Each number is 128 + 32 x the weight over its row's rms, rounded and kept within 0 to 255. Layers, rows and columns count from 0. Numbers have three digits each. The size before them is the row's rms in percent of the matrix's.

# q: layer 2 attention query, 64x64, rms 0.162, rows 0-51, columns 32-63
# k: layer 2 attention key, 64x64, rms 0.16, rows 0-51, columns 32-63
# v: layer 2 attention value, 64x64, rms 0.127, rows 0-31, columns 32-63
# o: layer 2 attention output (transposed), 64x64, rms 0.129, rows 0-31, columns 32-63
q0 087:084107121077129156170145135124184171142126180116120157145139100194111110143110110068097134087159
k0 094:133154136246132110165109157105129126057154097123096174109142084083114115138089119093120122127124
q1 097:077168133167118069140129067123041168143148128191170102162085072141133147066116114138140128127138
k1 104:135097125129149112145135174150136120149159079074102115105127198081158136158164168111132108115111
q2 099:152071140116118125072089142163180108107086177084118141112137169122057137074129136116110178134180
k2 106:091131135086152167064155090119098118108106167129132140155109148148145092105132155149106155122161
q3 072:167118102072124188117064141179114092136099097107139107140164131142101132051138138161118131153104
k3 083:137179096163043114096177113103064106124140112179156084168118122136129105114124140161113114116128
q4 090:099183128131146108143172105103131174167159133188183153120101070141170106201122125129161074106088
k4 099:147132164148158095159092192100141125098112116127120142083140159098129145138079084117135120099131
q5 105:193083075102171127136095176175104107097143129103128115172129093127144131161118161150058081089112
k5 098:107172052131138150124124186136089076102174158163145138117095131154089134124055139104105167090112
q6 107:085144162079160131201155120111093143094157155158156082143069127116155099124101113138152097165082
k6 106:155145183198110069142135173090137144131122066103099159087086207091121143147145119123127123102147
q7 107:063159149126136110163157190128130119156162146157166137159085095104188112205109129148110066107104
k7 089:123119134154170128146148135158136175148112112155129153121131119097131120175149109088134165129108
q8 124:174107117102097156083096146157202162092141132129097098151100171180104172135124122133120149135174
k8 102:107173124160075150112107109073185101129075125112148112175135087133104131086152126131126162152129
q9 084:112104125113104125160141157139154118118189160139142102153087138170207155171147133131095098143092
k9 105:125153153109062124131170177091138076154123144099101090127130146128166156132048165139112130070148
q10 083:115117139076167111179151159153140107131149165177150077181147174103156142129155103091112126109140
k10 123:120154174139163098130159094109146123196153094141134155117141116133110162141136091154150141134135
q11 080:109143103077133075195160166123092088125203167152160077179155138120172140139096061157122109168139
k11 103:121095132156184100140129168109138156181200137139113177112126139124131124134120092090190077118125
q12 121:144124089184134175119112142127158144112122106090095089144112134183076114136133049116153097167167
k12 117:141101130185125172096087142160101112096110085080096102121136143109066128114188135123107152158149
q13 080:139119101186131153110124110172138126156120110100097129059115128171144092102117185131154162129090
k13 153:116110120111106143106109159188152152083115114116131142180069118197127104116140156097091126145127
q14 097:103139105183144162130109093133108141091092128072092149084130166091096090063107165135129149134114
k14 093:066114130123092117144105157148124112146100150114069127134126126085174095132159152090127169136096
q15 112:096127123106104155159104040136114115132147107157151186081151116114167121096095150168107185144088
k15 116:118106124090070090117138119163145149141143178114139158122108130172200121109100144097163084141062
q16 101:139061111111109121082138064140139047081108146150138129115106163163071130129137131150166149146177
k16 104:097161151071136171083141101155201135148106159080133118131103089172120131100123134171128209120178
q17 102:199108109049144144086156148092215160110122099106104127172119126148108143106157125094053140099188
k17 092:099141113121161117087114055112117183083132219178148173061145107094132124140130137158125101107160
q18 081:199162101113137096107081102180137099158107105166192073099148148087097131122135147119148176136120
k18 070:122139092133115067107149141116079107157177137128135100152129144108125081054166147171117119112162
q19 117:098212137126133137161155056119083134178148108139143094123114125127152092145104131154177121137111
k19 113:186139139186113108175118203101117128119168091113092156067154162072126140127130101116168071092109
q20 099:161097121132210120054105122127163136097091143098082181119157106143097135132141117121099123097170
k20 094:087115124058183162122114106147129141130112158137144104174110114188079149123122144152068160125180
q21 111:172096127092135077138126154146173101119111144118112066104142175123109137052165087117139142155175
k21 113:086117125091117125098188074141152115162141143183101114223090114112134105108162148170101129096159
q22 105:107169099153138093143102061102066150110123126171137163083106073147143074146097107088136149115158
k22 102:154114126065164099123067140115134150138199165084106160116140140142117140115105088164170122126156
q23 100:127107175167127102108085103135140159133054150074072188083131051108096123137152137097119124156206
k23 122:095132120072121163095146118101107153124119161123088125165147087163102077120157121161097105139174
q24 083:038127146144147115149161140128117094129136100162163086196109173144144117154123092112132139151125
k24 093:163153200135166125158119118104124128165118088086140112092164160075102138148136064164148158161161
q25 110:119141149145150066149153101143054116162129116156163123151067084178204150163154119115085102140122
k25 085:179210144138213088150133159084124145070090124128161162093126145097122106109138119094175109102119
q26 120:110136117119135054172155157089054096098195160154175130142127133081184118131135130166126150106076
k26 076:102136196116137118111212149108115121202160115176147152133150151119101117154089080169127118071126
q27 129:091157200133139102135188169125137130132188127149135141174093100102158124151100113116129108117154
k27 089:164154201159096138151161166078157137163110085127165119098148153100070126173134093188117139124122
q28 094:143112118167106182134102061105130119140033093125112111131147086149101095137108102133122159182127
k28 084:129114116163147172177102120132104111139126179078078133103172118116131114110136119081154110159138
q29 150:150096136157102176102100107165160150145093066092119138137159074136089157117170136071089133167167
k29 088:146147081142137169153088104135128122085076148067113083100127120119096107115135161109123119134135
q30 097:146182142178096150134149123091105082100168148113120066110134160096146174172112116063176140116119
k30 095:101096146157096109115165203118138102089051148193156158166180128089182119155110142151131087129123
q31 107:104120186090073120089161215117168096150136110133118153167143088144152134149132144138126117123179
k31 093:153185171153196184143111047139117134078136080129167122098136145134044144163094121134114135094161
v0 104:172151136178094160103193188198137105125127145143143112116128091127155111207078132092159119172109
o0 098:146089130094154106104102126151062142110126155172146139113185117167129078145125063099147126080175
v1 090:125120141088113178134154094153088130149163108148114030153158135150096149168059087142156133094142
o1 085:069136156169127152096125116086172141112119123157139114093110152165094084169135121188129142148181
v2 082:119127116143174123115141082118140148150173136101100198091070152133136097150165054140150080156125
o2 086:194113140094095097093119103125098116156067135140074115139161124133189096118145109071121168120184
v3 083:127141079080178141102144088073132144142110140140138080112108148133121082061130087052102158160134
o3 075:137190211137126098105130111122129074106111120132114091168139149131136208136180131139147163079130
v4 091:139155074088162103110101152120136108099093165148214089188093144082118121083126146170125182146128
o4 085:063154139129142173134135143145118114111100073160130133080170126125102140116178139205172091081104
v5 090:157154087127134155150155070103126141145183138111168162126140185168111125108170161073168145154120
o5 088:144161150094091121111109065133096099142088155130054098094164131117192098098149108104160161129140
v6 111:130125090140174136094125163105151132152100152138134147090125057141169117173111091113143157192132
o6 112:192110135102132125124152137205117156111111113132126104129133109106117167159162146044104109079150
v7 080:149172118086105114101145126130043175125044106113165100110116134092091137127113167066126201139194
o7 078:128148165089145182148079152083165122094123129166143099067099169134226166188128124139135115122135
v8 101:170133107129085180156179113125142102118191174170121062120118150127122155177115087105144097097093
o8 101:139145174198129127109103109106133147090056088142114132082141136155097067085154154200130126135177
v9 096:169186116128215127129132109162066172097140157115156184130111100112135104133114137146109135161098
o9 098:159100118075138157124106135064151122161089145141136134058182098092131169104159128078168149128136
v10 097:166115105095106109139124144150062139119067171159151084146023176107124147145118148164142150118115
o10 091:153125108128131135148131176069176140099123049140174137119142136118134119111142165160103105090132
v11 098:146091114113100195129091128124157133132100144160146122125070175105133106172144114148128109127083
o11 096:174137116202102099130128103161126137165105066099062162085164124188155058129107129137094126119124
v12 083:118092164076099138138084189126134098143156147126107122142083175157155161114122068164139156077124
o12 090:118104132220125142124147166124158149135149090100169155158082100123096149148120173137068077120097
v13 093:166136105100123148144115153174121111170155066155144098107152112081149181178128147171133126167108
o13 104:071098104188133184115138142138156167117169114087167096109113099132085154160126176118123102122118
v14 087:192130164158128156100128089120146136099135175133127148095080197142132096113109111141132058084136
o14 088:177159144176114104130116152085116090194083104101108181168113106155148117072124094136072162108091
v15 087:093098176166210102164116071162163130162123107150105128148208098133105101093079085152181096101109
o15 081:149098164105146128108139140140122095147154153093062172140141082111088153120109109166128178149099
v16 105:118151128119080155116138143159178130132136059122074157053129140151128149171156136126116130109136
o16 102:155089099145099110145118082078130147169132162119119174140118150182177067141040104090097119138106
v17 097:123149172123065169130090141136187150113149078091150097126103157168131142151124112135123135097136
o17 090:081154115177069160110121141102126124170158137112111164190068166127165108167060120133110094139117
v18 083:104182076065130125137122157181162108128101098127133142066161116188142109152138149123160135142150
o18 081:072077181090133144115143100075123153085214196154156110137131096076104180120130122131163134082134
v19 094:153156085106222128185161155114118095171155140093138099157134155166128132136143139108115213125141
o19 084:055126177129092131112156089123143126105113127159159120099128122130102153165155120097151075113102
v20 089:099078152142154109124133121143103134129154129159144121107085119095120160219113085114115106148157
o20 093:124159132148101107102130184177158158115089092137098103189091180129157099188121121132114146135189
v21 094:074153132082146137104095098085114156173147123139122147137113107160129090124157156132141103165097
o21 094:098158145143104102109151118207084086122145129131066066148159124086155130143181105095153170137154
v22 079:124078137096153142206117073135150145093131149181116098084125130132151150124121131136142119041136
o22 076:141147182149118150114114124083159090150142099058122136142112119118139129100082138172096190154137
v23 080:110113166101123107091144125103073107124134153138103127149122059118150121080134126203087057176142
o23 073:137166074128175061151142123143104122122096111149166084128145128099105158134199133148175160125180
v24 089:154131151165090174086171125079111191143103138121118134081112116088139106212112165078100114129167
o24 088:199187135132150087161099145133127140125074122128141094116118175144200123152137122082092135147141
v25 093:102133111130086101135139136125064093128050150132164086152150111117185100170082153161127074149107
o25 099:140138154134151122139140198139117112036151126139143134119157086115098155108153109170157173077165
v26 110:125153131184156144097077178158151101125118101087146129181129159160116107076139172055145138140137
o26 103:126149118049155133121147081164097107138126168157103136111156113117119120136109104120163128137061
v27 079:155084161116107145161086110162157080170182077144096126130145099140159131145139097189136120105178
o27 088:104103094200121174118161132127145173162137115079161108125085091118101130153109151120099079142120
v28 069:103131169119136115109149178137109130167115112172124144030163117146148119210085150174106142142173
o28 071:154082109172115106165154177113160176119162132101160129137093105121090150164099138099104135129141
v29 092:105126119072171102173121148121089115134072149126165175164161104114149105135173185093147200185125
o29 092:153129139089106141157125169111107122082155141131115136115153113068149180153138128114136095091131
v30 096:090104115139160136144132093153120117102137128152199145151080126160137154173158158083106142160114
o30 099:104182132081062117103129136145124143129074134159086088137130177098187101144140097107152147123197
v31 107:152198153166148114100084124136098127121130069097179157145108102126130099192161122148125178199133
o31 112:130129093092120179124126124152133155138144164124107114055152115076173151163145122067199107155125
q32 106:099124144116131174181169212108136084120066161134114080072117149103136059168105149060147120125121
k32 103:154128121148065106080179095084167159125176118100153161162192074119100157078159126169098138128124
q33 105:168127119096144122103125112135126213183161125139117134153132078144092179065153115239114152130143
k33 087:158123115128136159100076100158194130175102105114135127124121110162091182117173091119101114153158
q34 087:179069132109118129123091166129139196154148123088086127164130148160089191100159093142074123116151
k34 079:077120127130119147091071100191169105108108100102179136088091170171106169112160136142082132195120
q35 084:168136134137160149137163089102080173143183106103114155202153077137100181091170065158123100136176
k35 094:131096096121137157075081128164221119117050118176126129111093144163121138067140103142109162140119
q36 077:104128122158154130064136070122125154159121108140114151177136126137139155071141110220140181136119
k36 094:145131094089145162110087105144143116172083141130117156053105113166157158120101104137157090132216
q37 089:169096124124135131122109158089118159128157125056077139135132145142083184115179078116075065148171
k37 071:138139110140143167116092089187147088087169083089154130115130145210135136136093156129103176164131
q38 110:078162135153175145115124122156122073125123137129170126108126130096141096183123157083158168120116
k38 081:091142153136128079155176119063088152171137164132142168132141167067115104138096143157199139095122
q39 093:131102143145157134130119162114124203127192098118133168133120081133101160108155090117114065158157
k39 062:092134076093068164121106110197112140101204129108123144151116082182175149101138136132094144146137
q40 079:089135158183143161125160123121112157180189139163071168192148112097096135133140124123164096129181
k40 101:132118161125167114082122076139183155145119126154108180106118138100094147099124061138109124148179
q41 100:171117122083126189107113185102204103081099144087090067125086185126143130159155105140088148120138
k41 103:126148141117094144091066123158140114086093098112156098119161155163105128149100137103176118148130
q42 090:185145102150120150114110173091063188131202113119070177157143091158116161072149057153159078139125
k42 077:104114115101109187152077150152217118124118096068072121122133132154153114094104137085147105136160
q43 107:108151166129162087137144164119105124178152116168157131156147128107122146111110097081156079148108
k43 083:149163143116115103087124107148162169175075123087136158141130097085116158102153114148122138116167
q44 064:087141162159134179112189172120136172114150145122079147194129087107134097190106101089145083069131
k44 119:117123137129134125104079100158204117106080117096134113137092144104069146099141070139092161190148
q45 080:143104121135199099103107179110071152137142097122147106089138166130120158153142172112160059112178
k45 101:068115182184087127151180156096113147125152163147109166139108120109149111112120147114170112077029
q46 055:099154148144153132096074169152118163184155135161116149099223111150128148102078117182137180168142
k46 226:118156151103141087163205165078100112116143156149117132155126105089195077158101145135196121074100
q47 110:118161207102123105122129166124133144172166155112100184133113107095132139129085138136174131109134
k47 105:161157171106194086138161173100162093085092138131148109130148107107086157121127120155114143135180
q48 132:079150116118129129151145117154130052088078169133136123115086123122168078157112164071149139133110
k48 122:116149151140124105198173192100092123064158132128113106120125152088175100155099162075183094107088
q49 095:115117125118149100133079164139136101147065168165116080072112170124145085144098136153147155126089
k49 110:165151155078150121110116081113111158167229116094132152169152076143195199104134148137104137117153
q50 097:128118097070121111146095150139184108141101148156114102098083195108140108137120094110139143151071
k50 093:155154153083148127135132144130116104102216101098141116168127087175180192133092119145171132107149
q51 088:164087136131112155142146162095102175133166115113126135079169134097060146106168059089063070136147
k51 079:099137111139123110135081025165137120143145096121193130123074137139147139092148166132099184195160